python train.py --n_layer=9 --d_model=96 --n_head=2 --n_kv_head=2 --head_dim=64 --d_mlp=256 --vocab_size=8192 --activation="geglu" --norm="rmsnorm" --norm_place="peri" --norm_eps=1e-05 --positions="rope" --rope_base=10000.0 --rope_fraction=1.0 --qk_norm=false --attn_scale=0.125 --bias="none" --tie_embeddings=true --parallel_block=false --extras=["capped logits"] --init="uniform" --init_std_qkv=0.051 --init_std_o=0.012 --init_std_up=0.051 --init_std_down=0.012 --optimizer="soap_variant" --lr=0.00454 --beta1=0.95 --beta2=0.99 --weight_decay=0.08 --lr_head=0.0167 --warmup_steps=200 --schedule="wsd" --decay_fraction=0.743 --decay_shape="linear" --final_lr_fraction=0.1 --batch_tokens=[16384, 32768, 49152] --seq_len=256 --doc_mask=true --train_tokens=112700000 --steps=3507 --dataset="wikipedia_en"
Each number is 500 + 25 x the weight over its row's rms, rounded and kept within 0 to 999. Layers, rows and columns count from 0. Numbers have three digits each. The size before them is the row's rms in percent of the matrix's.

# down: layer 5 MLP down (transposed), 256x96, rms 0.185, rows 38-83, columns 0-95
# gate: layer 5 MLP gate, 256x96, rms 0.195, rows 39-84, columns 0-95
# up: layer 5 MLP up, 256x96, rms 0.193, rows 39-84, columns 0-95
down38 105:503554476506493521503493501536476428506507501473517563550478525490520552480572491503515506488488476530487489529547527493512532481499496519533475481462518534499515525503507526514504491516503494496513492515471468521456494467477503527487482528467507483482507513516508502446472468496513497482
gate39 116:505513510501522517535500524487508509481495502519510490504491507473542466492514459481557512526483496516518498520481516489481556472538510485492462496525538515485548499511539514515469467573521490556492450499530476486539471488470548530487519497477509485530523495497512494468506535474515468489
up39 110:499476500510509509495494484511521511498499474541504503480498518468530478532505482497519517533464542507514512480475495478476477461504526466536490534502543517474515438462495496485491539483490479512489529480447455547465467486542471480490468497510525484516439521481505510537452493481517510531
down39 116:495514506492495503504493499471479531505496536511519512522527488471546554536481518544479480475493517461482466525531450509523500539521537539490502511493487507469531498490501512506501438471492525486500542466518547520501494496482484470460508521500441506496499460498481502538506548501467535521
gate40 103:518517491503453522494471489540507494499537475504507482549469466505504521535526526491499522509535535507531507500459534513514461537511515499480516524472486522546542486517480500502533506478509507530516469496524469505539508568537482515511523465493491502485525493477491488471529544496519435480
up40 096:557471523515457490525510514480493503490509439517490499500491505497466535539563494518481467517481530507476511506522519502464527504507496475516450470524498463477506491478474537500552514510503481509518476501472541492473495520533537478498492513509509449482499491486539485489481519447489555493
down40 102:492503490455514524486496510537539529507474508464521481489546557468543476464468486533485507484531509483464484510490527515515487461491504454482514540510484497546531530571518498501486481509519519528488503510532488506515522456514466508483510501510527537468521476529500505504478510540483465486
gate41 096:518484460503475505496496490542521527520505458503497489478547457459479489498490488488516505470526480517527473482522505486488462491528524519510468512454487551498432512493550497514506467505470531486508466437504516503525484535474515479489473483493526458503484500530518493478530453483473522509
up41 095:477456518495516453538515513532468506489465543475483505479488499492480475475473452516521519517511516520489483498506515469480518492477510484477516514449533495518530501515516478502552491503485553459496528512527495503527502528499490512509438440540470510500538463464451530503519498515498495493
down41 096:554495487543495528485493480495503494506486519548545494535542465523512507502461507456494513483483476523515499474497516500545477491539470479524526506509508526508482492501513502526492502509537431503526473484471494476492475474509518450499490497496533505523441561538542510500480459496507509486
gate42 097:495551508541499496529506474550514475524496497500515490527499486514478528496484515486516501476447519503494556501527480544508487509484521519433521521485504497504501498444530494452458521525516508542512501505481488463585473527505502522529472460510483505481482486498462493486511484492493486501
up42 083:530483497513460500511467505514495476493538535495513518530489536506510510467525473476512511525497535500457503441438534461516473525511511552488486540551488466492462497495525478534488497481523513494505462543520480531501502487499510524497520522495493477477520440502463517477516498519512479461
down42 092:505497526484507512529516519493481474484478499464477511436484507469463508492494536518505476502525505486532469505528494480481508486494457500578541485473517525481514524570473514498505520472509537504458507463506463535492545529525520474500530492504508515491529512462543525509472492477491519511
gate43 100:474512523473482508482523540521505519452503512526487508497465486509477489465483505528489472510532529528529517508482429484440438496504489501512494490513494451492479539496482535536510517470471486546533482473469516468505489506512520505489501500538483515469508479522520514530477469546467507529
up43 096:502490472495498475500462498514464513534482510541485527514516528466514512492518521565574471518503472480503548505488542500509448490531512519509475492458494524443475489503522517498504510516523519496498530480498519492483504469566540498502491490462482473473476489506496500487502508543470509538
down43 097:468507529498441506460527521531482489468518481540488511491517483490503526472491491460440517475502548484496497469485457522523517481492498479524487550517548473468459491515494500513518511485478566479527477545517525501515508483532496463506490481489482503470512508497517528510493492514524503559
gate44 099:496481495495478501531524486508472469468495465483502478481501480526488530510503458451467552512520510506516530522496556502468494465531525512517499525504507506510500469448505496510465537478475502498491488493492566478486493476548505475492564503535496470501494454456455503521515488510489536512
up44 096:486462492533483531509520426482482491457483489486506510511497484478513499540516537505439490487487478514509512491479509494537534448512462502472475478440489498492494490485531510471446553492486494492476505512478502549482486509540479509500529475514504492509552499477510505499492498504474536453
down44 085:517490531465532501493490531515455503512507471508480477515513522491512489460500497462554501544504517474487496498525465535487453501478495483516537522489537498514502518532512500517522484472516473520499482475544472527509525461465529517505446526479501520499423515513515490511537480475508544538
gate45 102:487455527515463531517528517491492489484515493498503549457515506517497504451535479515516479504489510491494464495511563495523477516545514446523497490541505515485482522487541555491462501492473471518467527494482535472484483519545515524485484505503544509503506495536446487474492501537519515525
up45 106:487483473476552515483466477535498482519483500514488468523456514476498521476520534428506506511540469461500480501491554491516487509494515495504497491520534465505511518517460426523522478514512500516480515525519506508512509543478498527497518483510513502493527434490518475474496519470506558507
down45 109:492485535483507512491476531536518486515528508532536509473516543484506518505520472525528507466506524536505485513531518494495515492502484489505489476501448462525474568521513495504466494520453474516470526449474534473520453480521514486517485504475509461534517510510455520525487503462530534538
gate46 118:502482482489447492462541526470487506504543508534489510499531528476490498524499462488509453552491497534488539529475513530479547504496541511549483541504535528504487529474450526525497518495533514486469491503540490495459483526489487481510518504525496506487511550487458462492477509474496509501
up46 106:502483457505491464463509484524488498519506520506481523507521457495520502448497507491475562485492505481525522532524473472539508521473505464528542510484521483481467475482502510514537502542492532529487522496466548471487484489492462494470436520494534524506539478505474543455512503490488508520
down46 103:498504498495513507576480531489510501508542518511508519459499538498501504549514513524517482497517472532533503478489480497508494534515456519547440515501435520532524517495461476503492520488520479547473518505527488522512525514511557479485512468481506503471509526533486453518492475508518499530
gate47 101:482541448491524507465507502485508460515487516516482524477544471485517488426487503465506510524489463501495476536524502516497539487490490499531523510518477507556503529494488545500479562484512511463535516520517487507551503528480518506488510476543511527490494505499490529489553522490486527542
up47 108:476515500481534495524482536463492524473463511480513511487507482506473497514502533509513505536479500480482513474537460479538479519483532471515524512500481538547491530511517480490543523478516493503436515475450526510479520502524435552487510454483508509531489507468509509468475483524482510542
down47 122:479500511485492506524561522525542465534525534478492506496496515493504500528545501512479516514525557492503544493449464504503473516533508484484528520517488514498542494480509495504437463499460548531475481499501512503526531499493495501462495514521525493456520505507491536497508461491506516431
gate48 098:455546445496457523519539509495526475473515523517509498502486502478507502490522502505545505535499500482560519529460510521487466521516478517513492535543496534525486470486538516498527500455455495518506504479470505496440499564535481488528505497513527481518498491504514445491484505504493482506
up48 107:486512530493511510503521574494523504474533505506445519523497529491492503482503532507533521498484493498452474531503507494498496521536496494488518538507488543496535533527566449466475472496502487510478532563525465542508517537495549510502510500499491520483525490518515500501542470484491527491
down48 110:495466488492519501511504515492540490499495473533505456483512495509469524470552497488519533585490530468508470504504501499484505541539496492496499531489503513478562472469514484521448472456460491506530533506497492504499493507510501498523516489513543501477495510516463484545538440479480488509
gate49 104:489503495488531457496500471524535506486486542556538501501515484501507516476559459532484494453459510498510483478443501515505532481482496461556502483524518512529482523511497496474521479495555506487471531543511496498536501533500556524518468497487486491495506505522533497514493490464489457500
up49 110:502537494521517491494491453488580509476538506469526538469513535479513524502512519534501524516538508478494491495502492484531532487469531516480498487500495564489458506502490480507502466497519524487533495500503521487472480473525511497497526536480525507472500499500546564525531553493507493452
down49 114:496491536475477540466499461476489498463509485527521483487474488525513476478503500483490503497467500489505466470496502511537488500448446467547491461518499517503504497496493492488512518474488511445452540551475466543503485503497477509571487491504480486493469526518514539522471482502485467542
gate50 112:503499470533488504480489519517510505525515495512516495499488554521466535505469454487491511471462520512542487484462489485471478471493504483496501543482482493572474496483485450479462477493544494535515465481480542490523501510485508533466492477540477460523509523469491459510495444516505516504
up50 112:475544457554518522483511522524497521526536465479442478531513505504488501530532530478502505480509491565526497533528470483531508493476513528511463489456477552486495527529532506501511492479501500525532484514500481473524503505541488464465554496541507494492479502492492489478508481528490497531
down50 099:500518523538471528466472486466483478492476499475530508420471502502519491493495469473472485487502515490479489521513520498470543511498491528483487489568542493514498489471491507482470488504446496515432527533525482553515476490522476510536499476485485510498527503478514531473538505468512506480
gate51 103:515491479503527471518467483510488513522525496512541469505510507495517473500482483521527466520520456492472489488532517503484548476491518478502499544519488478525497512516568472473515517502470493513465502506477513467479496548466494445524452475510462478486483536540512513525579487496511514508
up51 092:533489509514487473519540488482499501522480499504509503498500467569467483464432494490541482508489514450490513509468494496535512513485478509535513504499515521503463487561525523505499498505494463485483512484486540520505515509497520524535448479505508495579517514497484489523513514500491429482
down51 098:445498508477489507488490550521517504528500491476499509493531511444507563510534481501450505465483535523531491527532444462474475530509524530480492512489508520433516501488479477534498455510506533468499488533489502496517465460505495531465499490491531496503493485475484524477494496482500497464
gate52 107:507468483528550507514514521508507492476455491526507473509511470507515518502499548497491512487496474490511521499491478494543511478485527507539483491563503491522565520541507457503534485515545495490528547502448559487485481513506530471469511509458517453507498482464521470508485486510497473512
up52 097:476531524506536492503529493472506484526525484562525492476488528496522490480527495470505477491508494474484502480473466473489483492490455504513470462486531469514497522529536502446551503492509537469466493467520523489529533490476488460510489514495519559483496523462525510514481521449530476464
down52 083:515478479503506501541510459542470519509519516466518504527494542459481461451519486533506486511535481486483490515532524517470477524525536519477538467492488478485533456453493515540470487465457473513514516476487492530521512481508509527535476468500450511482491495501513512506509482481483525555
gate53 102:475488513491496471525489506519499474485471516479494469520528488519518509507510486513485506546552519487515511561476481457473484474508542508503496542498503477452492517528543469468467484490562486551508502483540468492493545504538469511479499486486507474527511464495524494490540494540542501483
up53 096:503507467509454490500486470482456473499531513489457507527496503491495525543462526543519494479538488488466480480497499538504492494456475492506527519441482474481541478489507540504482480468496477547532534557515518448478475485488503468528513530506483470503534485505486491483503472530495530491
down53 105:487475520489455512535537514527519499496509532486493483511527502487530508522514499437497468520551507512555487496478477505490485483509516531474463512511545500474517510507519477524504499504495512488525492429529515491492507480532522534484495458527488459489511477515488561463452526477516459521
gate54 105:518491501455504502519512499494516479535482473476500489494512516490485503505537467480455494489445526467459489482474496507489479505490473503536499480551516477477470516473462464513425508522483470489482484514505491535509500524456511562441511462539510485514489527500490513536490534490486471489
up54 100:462475521486515473561495519505508540471512502491512541484456533487494460509518519542519479475560495551494521484506472522493446512493577494468484478467489476464487503506498503508512480484533514498514510510512504453485514520516483486515514507539461493529490516502481498539499498533473535513
down54 110:514542577482514517465484488480454501532486492483536512513486484478497511489496542500502489502497509439449452536526487516528472477513467486508496494528490498483490524537513474505481484495509500446496493513514483513482500500452488558472482522506511509531512469449486482524502539515491536480
gate55 099:481536522484482486529524503529544509527493525536518497496494515480518495491499493488484496494510525467514484515467471492505516504489511499474521504462487501489518483464502412541554490544502469512505491471513501472527532522470460505475516474471510457522543525488456505512455534498502473449
up55 093:470497483498553494482502521474540487513549521499499460497534473501502509500508442493462482497486488485510469479525498455457546485533521515515506495466510539456512496519535520472495529524518501459527492517510469449493498467514493468477514472477530484495495512521480499468540534518551519484
down55 078:488488487507489509485516484518474477496498478470474506497478519465495498503513536472512512536513516477462483490478519515497466483485530496508501467538492495571493484565506521499449477469497537514499521459483523561485499528519498491477459544526429504467473489480548513490506496487519512480
gate56 105:485492522529489502473444494532530501509513529502516487455546499515517468538474467460510500518493579478515496525475492517519514495492535548502486509557523538510514491473526491514492491532494522463466527504500517491497532476445498496486503496470531504473533519479503514486486518467520452517
up56 103:495473453505497490500493479516519464503494527478503527547541521536499490519496450512500476508510508521535476501496536514536489473543469480527498496490469557513531520506509535487481487530493454488537499463515504502507568531516523522490546501504507492529509503482522485452505466514499562488
down56 115:493478552480490487480453493487500528512514495511480472454502484476500487511494503466503501491483559495503480545487449480484524493491542507498490498565507519506538499476511453472484477505512547519465527471537495468518491469465487513466472522462505535465521508496498518504493505451471460519
gate57 096:507492472515528499515501539499511482517511454510495483498475473496497454498525483499545480517461501487467495523496559491487491502481531492540503503466474451465515491503504524508490502504518438511534471521551544538499507447478476490507481508498477493461537457493489546479484547484512483475
up57 091:489528518513506530544492503551482490539513500499487502502483462495497497475507537495506487470533489528458480527510566483476515514507481504479477515485477499488500499505493500486454459527522528520489521481473443492484455456525496486508508517437477504516550524508483494511460500552452517525
down57 095:524492509493526468515515468486512465491517480484525482508511483508483472475471453480501528515491490479506532512504504521505485467487461487537529493457478487482469490492511496551500528493478433540526478520515487556524575504470468514514456494511513498474522454503495517472527498463543499496
gate58 096:508515527503474503494530507497485522496509507532455495528519476483492500484502471501490484470495479460482505501526470483497478501471500520520521498465512476534505506535502535527460513477456449526534517532506540488510482443452490511554513489538484543514518505524527484476521574487494518456
up58 099:506525481511502489484447484508503524490491576481500520535487501510520521449501502548533508558462486465530483507494531463521474551526529486465512523513494484455492488501517505521505488508502486524511507505452488492477519510486525505453519478494491482549517532492542498502527492492458541486
down58 091:481502521479479468471524511493489466512503439501512514476504528496499513567507493481447504460520516525493532496480480508473532513459472502531468521530510501518500478467514455457496511510511502506461465539540534523516501529490491484527488509473489516451502493536449513485509509513533453521
gate59 093:453529499514517479454495501494509488464506480511518477512506493484466481500478500512470523501470445485498527496518527443511522459484532485495479540493539454542549515509522517468516493523508513468533523491511497493499533496521534526511533490465512473498506561521463474494496544502480487549
up59 092:506462498538545550508505512478522458453490501487507528510496490479524524517529482475442525506458513526516494477516475495515505523501502508452513528553517472528508474528472482471480530480494508557487497543507491482476513507524527515532514488514514500499467516549482543513483556499518517498
down59 090:546510501478513547547519466484519510531520510524475516500487511515530478479514532509521464487497477488506448525474517541480483519513479511498460457455471514512518526489476509510516495481518536531481494483484517501483517490483484480484523512487507501486525426498523526558522452518461496450
gate60 093:498496499509498502515483524538495522483466506468504496534500490500455508490504510500489481459523462471493528505512530509484518521476504513447503485549501511445480464462513514492525456484537514479517484463488551461471525467474512475538475527495538508515465497483551511552486510520519473541
up60 096:498516461513493452520490537495467522454507512479516524453492534486457494500471508518539528509517534473449498503513494509476505501491530510477504518533453476486488540483460476491505489528487526514517505508524488511506518514457522506518519479480512456507524496476497446521527412502483521508
down60 097:520470540529501523491516476506513480534483520529549446474537463510480502480487492474499524488478475509514497518491504452504472486520477525517494487472522523517483484473513532526527522475503421484485463482508527461498499502535548476482476461511482517518504519514504492454481556470495518484
gate61 103:489464544512471457512439535477536513533482478506497487478512473500471527505510454513549502529475477457505533531477461495485486510509532486517492513509503481521490501496544516479567507470492521486518476519504525530514480491472462502526487494498510487507498497486502525515436507515539449487
up61 107:510479486519513524481512462531481501478491503499501558496456492514520526541535509500532534500462525510475495517547465462515484437499505479499488458507557535480486485486492516490484484535494461506542481510448510535511507496511473507542519520554529483495463495518496503531524496490478526506
down61 101:491496501506500496574504551525497511499448522492439505509508504469502515547454549501505482477502472508533474517488522503540531498529491551507458531518447519505494506539511501534506513458524490517496492487531476480497527487520489470458488509496478520462460489511517511472512494517486499527
gate62 098:522490484474521561477513488535550503512547475545476521463485552513485498476478498482487528487456493487544482455495484574478494527495528463508507502516470497470509495461497471511484512466504533513524453511542507515478511522523516516502492510514492505456505500500488542473496488518503475493
up62 090:494468471519519461499513513501499512532547477519524491470547459454500492589483507510511557532454514480472496505524530519501509522516525494486494504495455463463489460499482453477476512486518479488492528480501489490484503502537495527501522476479490533518529462518467506491517481496482494477
down62 098:484538505527469535530508514475495486480497561471547488527444538541459486498503513472497480525548523521465476513483452463534463501460524489505504460514504525505469502508484556518514525507498523507461504470484520469539516491504499486490493523477494491486507487503510462520472514500531524481
gate63 104:463495486520457465484548498494482485516497500509478509505536512478499498491452461508518462510495480512474460494448497467548480472481536460552529511500514508472473536488462481543499517516461496487532486488501515493501495494507507458490515442538509517476498535495544502541523480500506520531
up63 102:518509515525505493494513525486496473512488454481519484516514502512534478482513527513468526483492494513480472474474531484476548527517468487512488520473497540498479500485555499521460552492557483513495544511450484483480507484497454479508477561504512491526540490451503510452457511476488525505
down63 110:495484492505496458455513523530492475516482540528464478529487518536491500555544473557498537503560470495489516497527530511525497501511507485517520529491486488517527499516559498483506492523505551484488487475516491476512499500513555475467487489471457479526486495451505505517512499543489464501
gate64 109:505528449479507501496523480465515505498508514488504513493503498422549535467512486486502501491460535496514490494494478527500435507467451485484497493488483507510520490508417470453486489519511506505557524552508509523484497531505483510499472523523486497503518517552479508493495491468506528522
up64 118:495487543521485471532438496528489500517491506466486472474450521493481448522471468490532500567542539533488523547524491487484537508543497520499503484475503507465521525513497516508487488497525484484501448502469499481476468464509479471512505509462497467490459483509480481528506519476493496488
down64 127:475522511488486470504439468516454527520465474506467477567506522529466509498506499503471487536491512480526512498488518511472514491474552426536539497513493511494512499514513483490457492490497501522489477520503494517521496510480505517450528514498488522502496481479473511495447501498529482429
gate65 102:508452488501509472553550455488470456474517513537484512493494482525525462452480509485488471437492521493475512504496512500512495430490501536445492510528487503511514517502512529508516533504502531526500538506458491483511511539516513517500498524505479552469517523503470525517471503511501466511
up65 104:519508479537485440542479546457496556533451503510541542497527482504491498517497518470501471516478498523488522532500539481484487551501491521554510470514512476507503507504501516423481513501462507522532527509478496518505542503489512490499503506442516490502510531516520495508468502510477494500
down65 098:470513517508517504515525514536501503502516513502488542523484500433470498500487535501492493426510488451538519495492478482519538509507471470516503543475452532490516475484508495546486504445482507448484489498451502434511469530503487497521489515493482475494457476495506494468493523505513505505
gate66 100:486480436504512502468509479520532499489488523471504479518535497441511529491486539489480505500471514490495499527482498500498549475464481493506485510499492471543501461455481457481561491518527484489531493483520500503518498482483495474504456516495450450506497490522494528551451469524465484486
up66 086:512495516527495505539499512523495534485481483512497490529489509515467488516526515511532493526513510503516451484492495477518492528524497454507532502516554535471494525502456524503445482531475538487459522533498521502482480524515505522538520546508576526466477511458507506480511524476548530516
down66 090:462481475488542499479504496538495483467519490460505465476488529488518531503515508512522530497513533535504518451515535544465528473457497515479441486495495449541542484511509469510521502486508506526505497559531471482502510478515496463512484513499455486491532515497488537480480463492529488532
gate67 102:481500472514552531563557467477484493530521526531532487505475499519512482493483462495539546456506477488465443500524489509486486501496501505534492495515498503514530541511522443509505486484483537504490518426513498519530561488509475488478468491509487478515479494508504507507521500492515493505
up67 108:511458499502525438472505485479485475497461493492529474474519498533475478505504525479506486539499534490514520500508503499483502492537533509486524523494503506448472496528491478446490515411511504501505512504561506542512499526528511512508469521494515498532530567510464495519519540509506506515
down67 097:532533557540515513442491518502498525533456497502461512490457459499503515495497497496459508483451472494487519510490505488476482532520532448484504495482492513494461486512472525516490517451489521481529498540454507441481468510478452494506515457515493502495477510479524455500506509524501490489
gate68 087:499544515531490489484504532501538512512474517502500554500473531498508509485505481504512521454518500498498490519496470477491501494508513478530493499455462571481519496546500542461530491486492491520470497467499542449521512496448456504490484440551481520507504467467491468501514492489478475473
up68 089:485525507495565546483523545487502500461475510497475486512512496496487497514521515506510470509481491502512484502525490519510516476514492512460528411510491530478490515537530498536529537482456509509549500522541469534480483481500514520522475509461454476484501503489550522517532499536524516507
down68 086:524488500502455467484496489505521515546509463505534557493472512532509463468489466504494525455518485497492526518495505483516503511478502491526475539499470504510520533500487534441509492510532488503438484482503548480538518498477482523528522479525503476536512470518456477497496470500438473486
gate69 099:469483492485483495525498513529476487454502482505506481509530529489544559514533506512551504539450501495485520561490491477524487491500556501513511458513498507545514537521502499496526491508517516499483492552480492476476460540508515471526535481528518547523507478480472496499467489534495510463
up69 088:544511511530511539518481455458509470477464488501502500502490510517489551512505495551523472471501561511500459494495512512487513548464529493511485510482448537461482489502494488529520535497496424500494511506496492517479506510491498495499464460479516523535526517494531506528525489475534457505
down69 097:461493458495525467498514494538520472513513491552527467478495478508510428482514507500515521507500494453480516512487497509490492470510471511495462471516545481533533470450487512507503492493483538485509462483526488539479505490491486505532483566495499493481485552513515542466504515512486555509
gate70 104:498535542471496502509502482488521532462516480486534525519514496441514493522502519548452533506484505507504509514513509502502478502501502501489519519504521494466486514525504469463448511512478483514526488499459546529511489480469511551445500492545551555486481486508526469539458500485461507505
up70 093:540493468481458485478514470478501525484485529481495516476487511479559461527510503518496487454540467553508481520529491485506513495491489515441509469463518491522487521504512500467517466479532506473494497537487491552476475500463486492517506499517542481491516490537519458466465503448522524504
down70 101:483484497498505496489501485502484493511493495507519497479542516525431488489461481483528484516475470511488486454492482494514524536494513502533457465493476496477527497468470520528506487497530499544521500523526474474496535520570516474556517517500459477499531506478473511437515460487523480543
gate71 088:471481550542509507515428481539532556531505483531500465496490473479499498457495469470487528500515505514519506476522504515506490471496510503483504460476506486484499461480468516508499536469476509529504461490533496502490505465482531489486522486512526469514497467468467549462517517464553501485
up71 103:473511482526493478518475537511518541502480526491491561523439544527483507501490465520458509462490529543480503482538490509546493505511495488472479523493496467502517499504483525488496505547489512482490548506487507489457473517498501510553530465508491532465510511520504510480439504470464478475
down71 091:493535534519519500464525488496449461521509476513499438481507512485503520507532505466507491547495486454556494564461519473485478493516479505493542507515512548509474483486501519448463533484499476487499488502499531525502514534517518502466478514501477527510510502486480458506533469528490531523
gate72 099:520528466517497518518485515516490456531480533508500487467499488505531493515530474433519525543488492446523532472464521520537533512526441501504494509456508504478514456476498499511517466497502516500535460493486483476502503492513514519483519520495507492514525557506526533503504516462523453546
up72 104:489529475493470546506492470500482513522539541512479472504492453477473481499496492502489500509470482514501494513531512520522514494483467483506488545481482506488531522506509558512536538495488490480522491550475468484448467516560522481527491490470479497499463505434504527466508495495521560498
down72 106:510509469491497526471484499491539460523488501482505497483478478501457526484561466422510484544480510513534476505510526483513472500492509502496481435498481498511536501472496478538516516494493509495517505476481499450504544490507482518480474467509491485552546510483505536483504547472505460473
gate73 097:490539481477525511517497501511505489481504525512477471510494469490512508468494506499464505502554515491488506508502452458514467441533499557535477478549480456495495493493485484514496511453505551519493511500503518505564478477537538490531507521519479531487535530500456512556495488487482487506
up73 084:493455520498516520491505469485448502502490506477504487466516511496540465508499543486537526511485506453517470487512526534549494496485529519510504500538523518530515525520483534473486475460494518522458491514491473471496493521539526523475436475481479506496503456536524441504493480521474510539
down73 089:493542498462501465522528531550460514525529475530471472532451507497474505486507505495527506484505491498475522538516484495516474491539540511499491441459493484497525497473537500483485504457496534496516487504501532454548483483517567500510512518549492482515501540503509501506491501486446505508
gate74 089:507490511527554506516483551517510485482541472496544506509503499502482484482448510510528532501522503527484483554555501500439487514464491501486509473497544494488517508520498514478532524502404526478483475501497562506482511509485499484509497510480512502498514515531469521497502521502503452503
up74 092:488507513488493500441442553549479512498499488492479507536496495514475520524474521518488485477517479506484485512525522530472478542496494512485527444474537475485517476488528470520531482457469499536479531486522468519466478496541530475466534482530511525498529492516514492515475476485468458497
down74 095:514507507511496529542533444504524483494504540515498519485492537481525493489524486517491488507491500501514475480468488487532517498518504500508544523529473583477496514506537487489482546525562440498548508479492508515476474481474475515526513483524507529502442517511519488471513515530528525478
gate75 091:457535518481518529480472490474525522499507524489483493448527482458490530491527486511493513516483512489481474485486514530473500488524464516526491481484521520471487485504513490471524461477496474549497514506474476507549506475500490542488461503519547491518532513545490434473484506513503503420
up75 096:551497523469499538538518523528521488499527533505488530495457526511498500520543498499495505489521506534477458531502502456496470504531483532504503504511542472498507504547488523523500466520526496499496470485522494511544486503488545497481524465511476480515483417526550480536482509466489519474
down75 087:492467510479495446493469527515521470488512486545547513476477459500474523519484520489499506526501496509531536518491516492491520521466561466494487520524505522513487478491526494504521510520512495494488496503488561471435522521497456488484517535477494541487526543453483527467509526486533530525
gate76 113:509495543502462540493499523475508507514536487512525469510513526480411475493502532491464520535470526533522513535544461535511474526497496495502499549510485501511508472499533480466502489484509483549512524475497506499504494494481509568520487508497500459496537536521510518511534467469498508491
up76 109:507493485481525493535503502488460507513500531494455476550512494516509482477528510512539491534572434506504469502477519551527478507484498541465468497500499498469468465486518495518523534456533497504505488517527500506496483485509529490544493467495504529475539492497482545528473507517487450508
down76 096:513510519546515487523504502487507483521462484492525534525524500488495548487515539438434513492507522479503503469487506515500514509506506503501509490474545514490485476505560476485495511566503535475550485538501537470500497518442469513469508488503500527502497469535527495492484499478542535507
gate77 108:515521507464494489510485513467542485489504500496519472473515494523501475476552484511493506494498496446481507500524540503467518492469480523497494479529489484498459431471558472489520531498510554503535525477491496475541492499476505530519522504496466492516439575501466514519477505514498496495
up77 090:496507500506573529465490474541494490506481513501487533465517521490517517503472518452512481516457481506462436512537498490446504490484480503509494536523491487490511515463481495513468486497458468475472478512478497534452467501529489486561472479516518508500510493505458509492504483481478475543
down77 088:509511491475510485561478518455490503475513506458496496470502479518463474506502477520515524515490507475492516452504531493499537501475496539542491507531492484510484434481510479537507551528497501517509533505510497505543482504497502494515525526499452524478426568487507486490481460495529506505
gate78 097:524527497531467508532496554536490486524533521513507463496496468523517478488548492505529482502447450485459499512496503522523510512499486498461532518531483489503480501512506502493465552490467451480496484470488506523513517515543483512450504454517527510475508481463498473494442460508504490530
up78 097:526523461480511535525472503530499524497468473500481506480500490482466467514493526537497525482475519526499511506491517520479492514475490493488452539528525534519531489478531467505509513520493487520452507514465522471525489492505503489557488539500515549519457502452492506502499549502553455446
down78 104:512526488498468484504501532529520501507481513475502482490535514463531558487503482509538462530494474507479528524504524473511491505527500529500552493503530514507510494491454489483480498525545538517520508465522467520555496480498483539496509482531516475520523527504544491552482488445516486561
gate79 089:521514477482455500481488519497496478487478506465510511418455472488482512468497487467544488487498512519501464514498520516476551510482518515503469487471533520537497508485518501513462580507526481493533503486520491492542534517487517460512484518515487479451482503532491528492512499447482499496
up79 093:472458464506494496469470530546481499497477495517492486474474490556510511505534486473495511502495490479517529493506505494524499485493473512502485492436506503512517539470514547511504532514462465525526558510488525449495519466506479478463508470555522476497511479490519555493485488461494547513
down79 106:581488511555513483512513488448558491547500494522534504544511507543489483502447533552440505478497499486521549474534507486531491506518463472512550524518485500472472502491497493509521481482512488478504483511492502508505506483457520507526498506498512508500487509492488494526506496542481519516
gate80 097:537505473488511498497475520494506489482501509521478527419492511532504503498539497486520473526509484462471486504459501490470446452508481484464506423492522495508491542454467482481465493489519482511506508491483425504482469530495482530505494466529509488471499493476506467526483502512508510485
up80 092:482479527521491510501503472480504494477469495452495500483522540504479485545475513453495493512479521443490522505554530493539521505466477494514516529507468484510486500487528509528447463546506487507483512515511499560530535495510470506551500481499471454504456495504457488508487519522535535492
down80 095:495529495510468486505477508485462498519474530519492505496505439505493479513497500535507512461504500514483450471491486456467493462525519488490488466491471545456468535442487490508473507493442490472510480540485518443489495539482520524467508507519495503497483524491505523474496494517455508560
gate81 107:490539537524494474494445512487547486472545492457529520478509513457505487474464523482505502482534519459502494536543489511498546474467511488461505492521514517483518501514527448561493498480479543488494511455538494472518519466489473496472473516479468496506488510513509511535504494484473512519
up81 108:531466510467474537486510510466465502477497491484509494458498495502497459493555512504502545518452478477460444522505472510505494526510494477494499505519546472526533487523500502483515456438516509502479488497497521499502460507495524546516503489482484500530556446499498502489482498478508508438
down81 110:507508531542497502454452449500568498518521461478495493510507504497571506507501523485497533518513523466485527532551529491467513498516527502465511483510552519462472481514537508525503491491484482491518520480538520487501493481539501488483501505492486544501476499493513497482493488512483551555
gate82 098:495543492538486547512489499521508495487513484510453513506535510472513473464525478484499434499459546462477505520503520486494509469492486514495535510511506488454499506499519477521534485495465499515495503513494504493454419503575502536490530509521480492506524475493500553515482482485522518485
up82 088:518496493462504519472542527467523422522492495511473508469512471522454500507500534495445461456469547496482496478495469517483529479522530495484510486510504522506491489504503497539517482482519503485468478490472508496460553521510483452508461517513506478520510519504534528494492490461519515449
down82 095:541455525499508513544466513497499512514523511517506492494497501523525454462451478542530523516507480477517455476489497478476496470541480499515474488466494491493555496508471511487556503469524477533495482501540493524544543473477516517519498488495510468493467502523508442528529498471482517525
gate83 101:516506504518454487494532512508530501470473521496498537487480467459490500474531486481486488495524481488488496494511496482525492517552484536507459473476546461525525478504492468500477485529512533495498468543474506471471503458483521520547496443526470520503509488414482486473500491478497529487
up83 099:515473544467458491529532497526475506487510464522473498514530491529531509527513509530521516525490482474526517518503454509522495501503538543529506471491488520545517520499537546518493502510545495485488465489468488472544486511530490518569476493474501492499557462463483508500508471532494519512
down83 102:510495461503526515468519526515539493482467499486483510495526484470544466514504508509504461530508497483471520533513493489532426559511482531498532501483449489457467505492522469473487515502466496498485519500522569539480465506508487481467518520502495502483475470550517486470507485491476506482
gate84 116:509458521525480488512467555507503474482534548520497452519554474534482468498483467433472506475493514511486469500494482518476530470509521481506544518507478510489512484545506485497464455528487505486473519503506514466500495510519499532478485460477501462468495472461509496468483465517493529514
up84 116:501490536475492498518506550522509535520495477509478480512504479514483461473498526463467499478492526479538538475488484456501518506496538513541429527526513526493500516477494476457527512502506490464478487473490521520511496548517524517486514520457500534530483536481481461506494500512554451528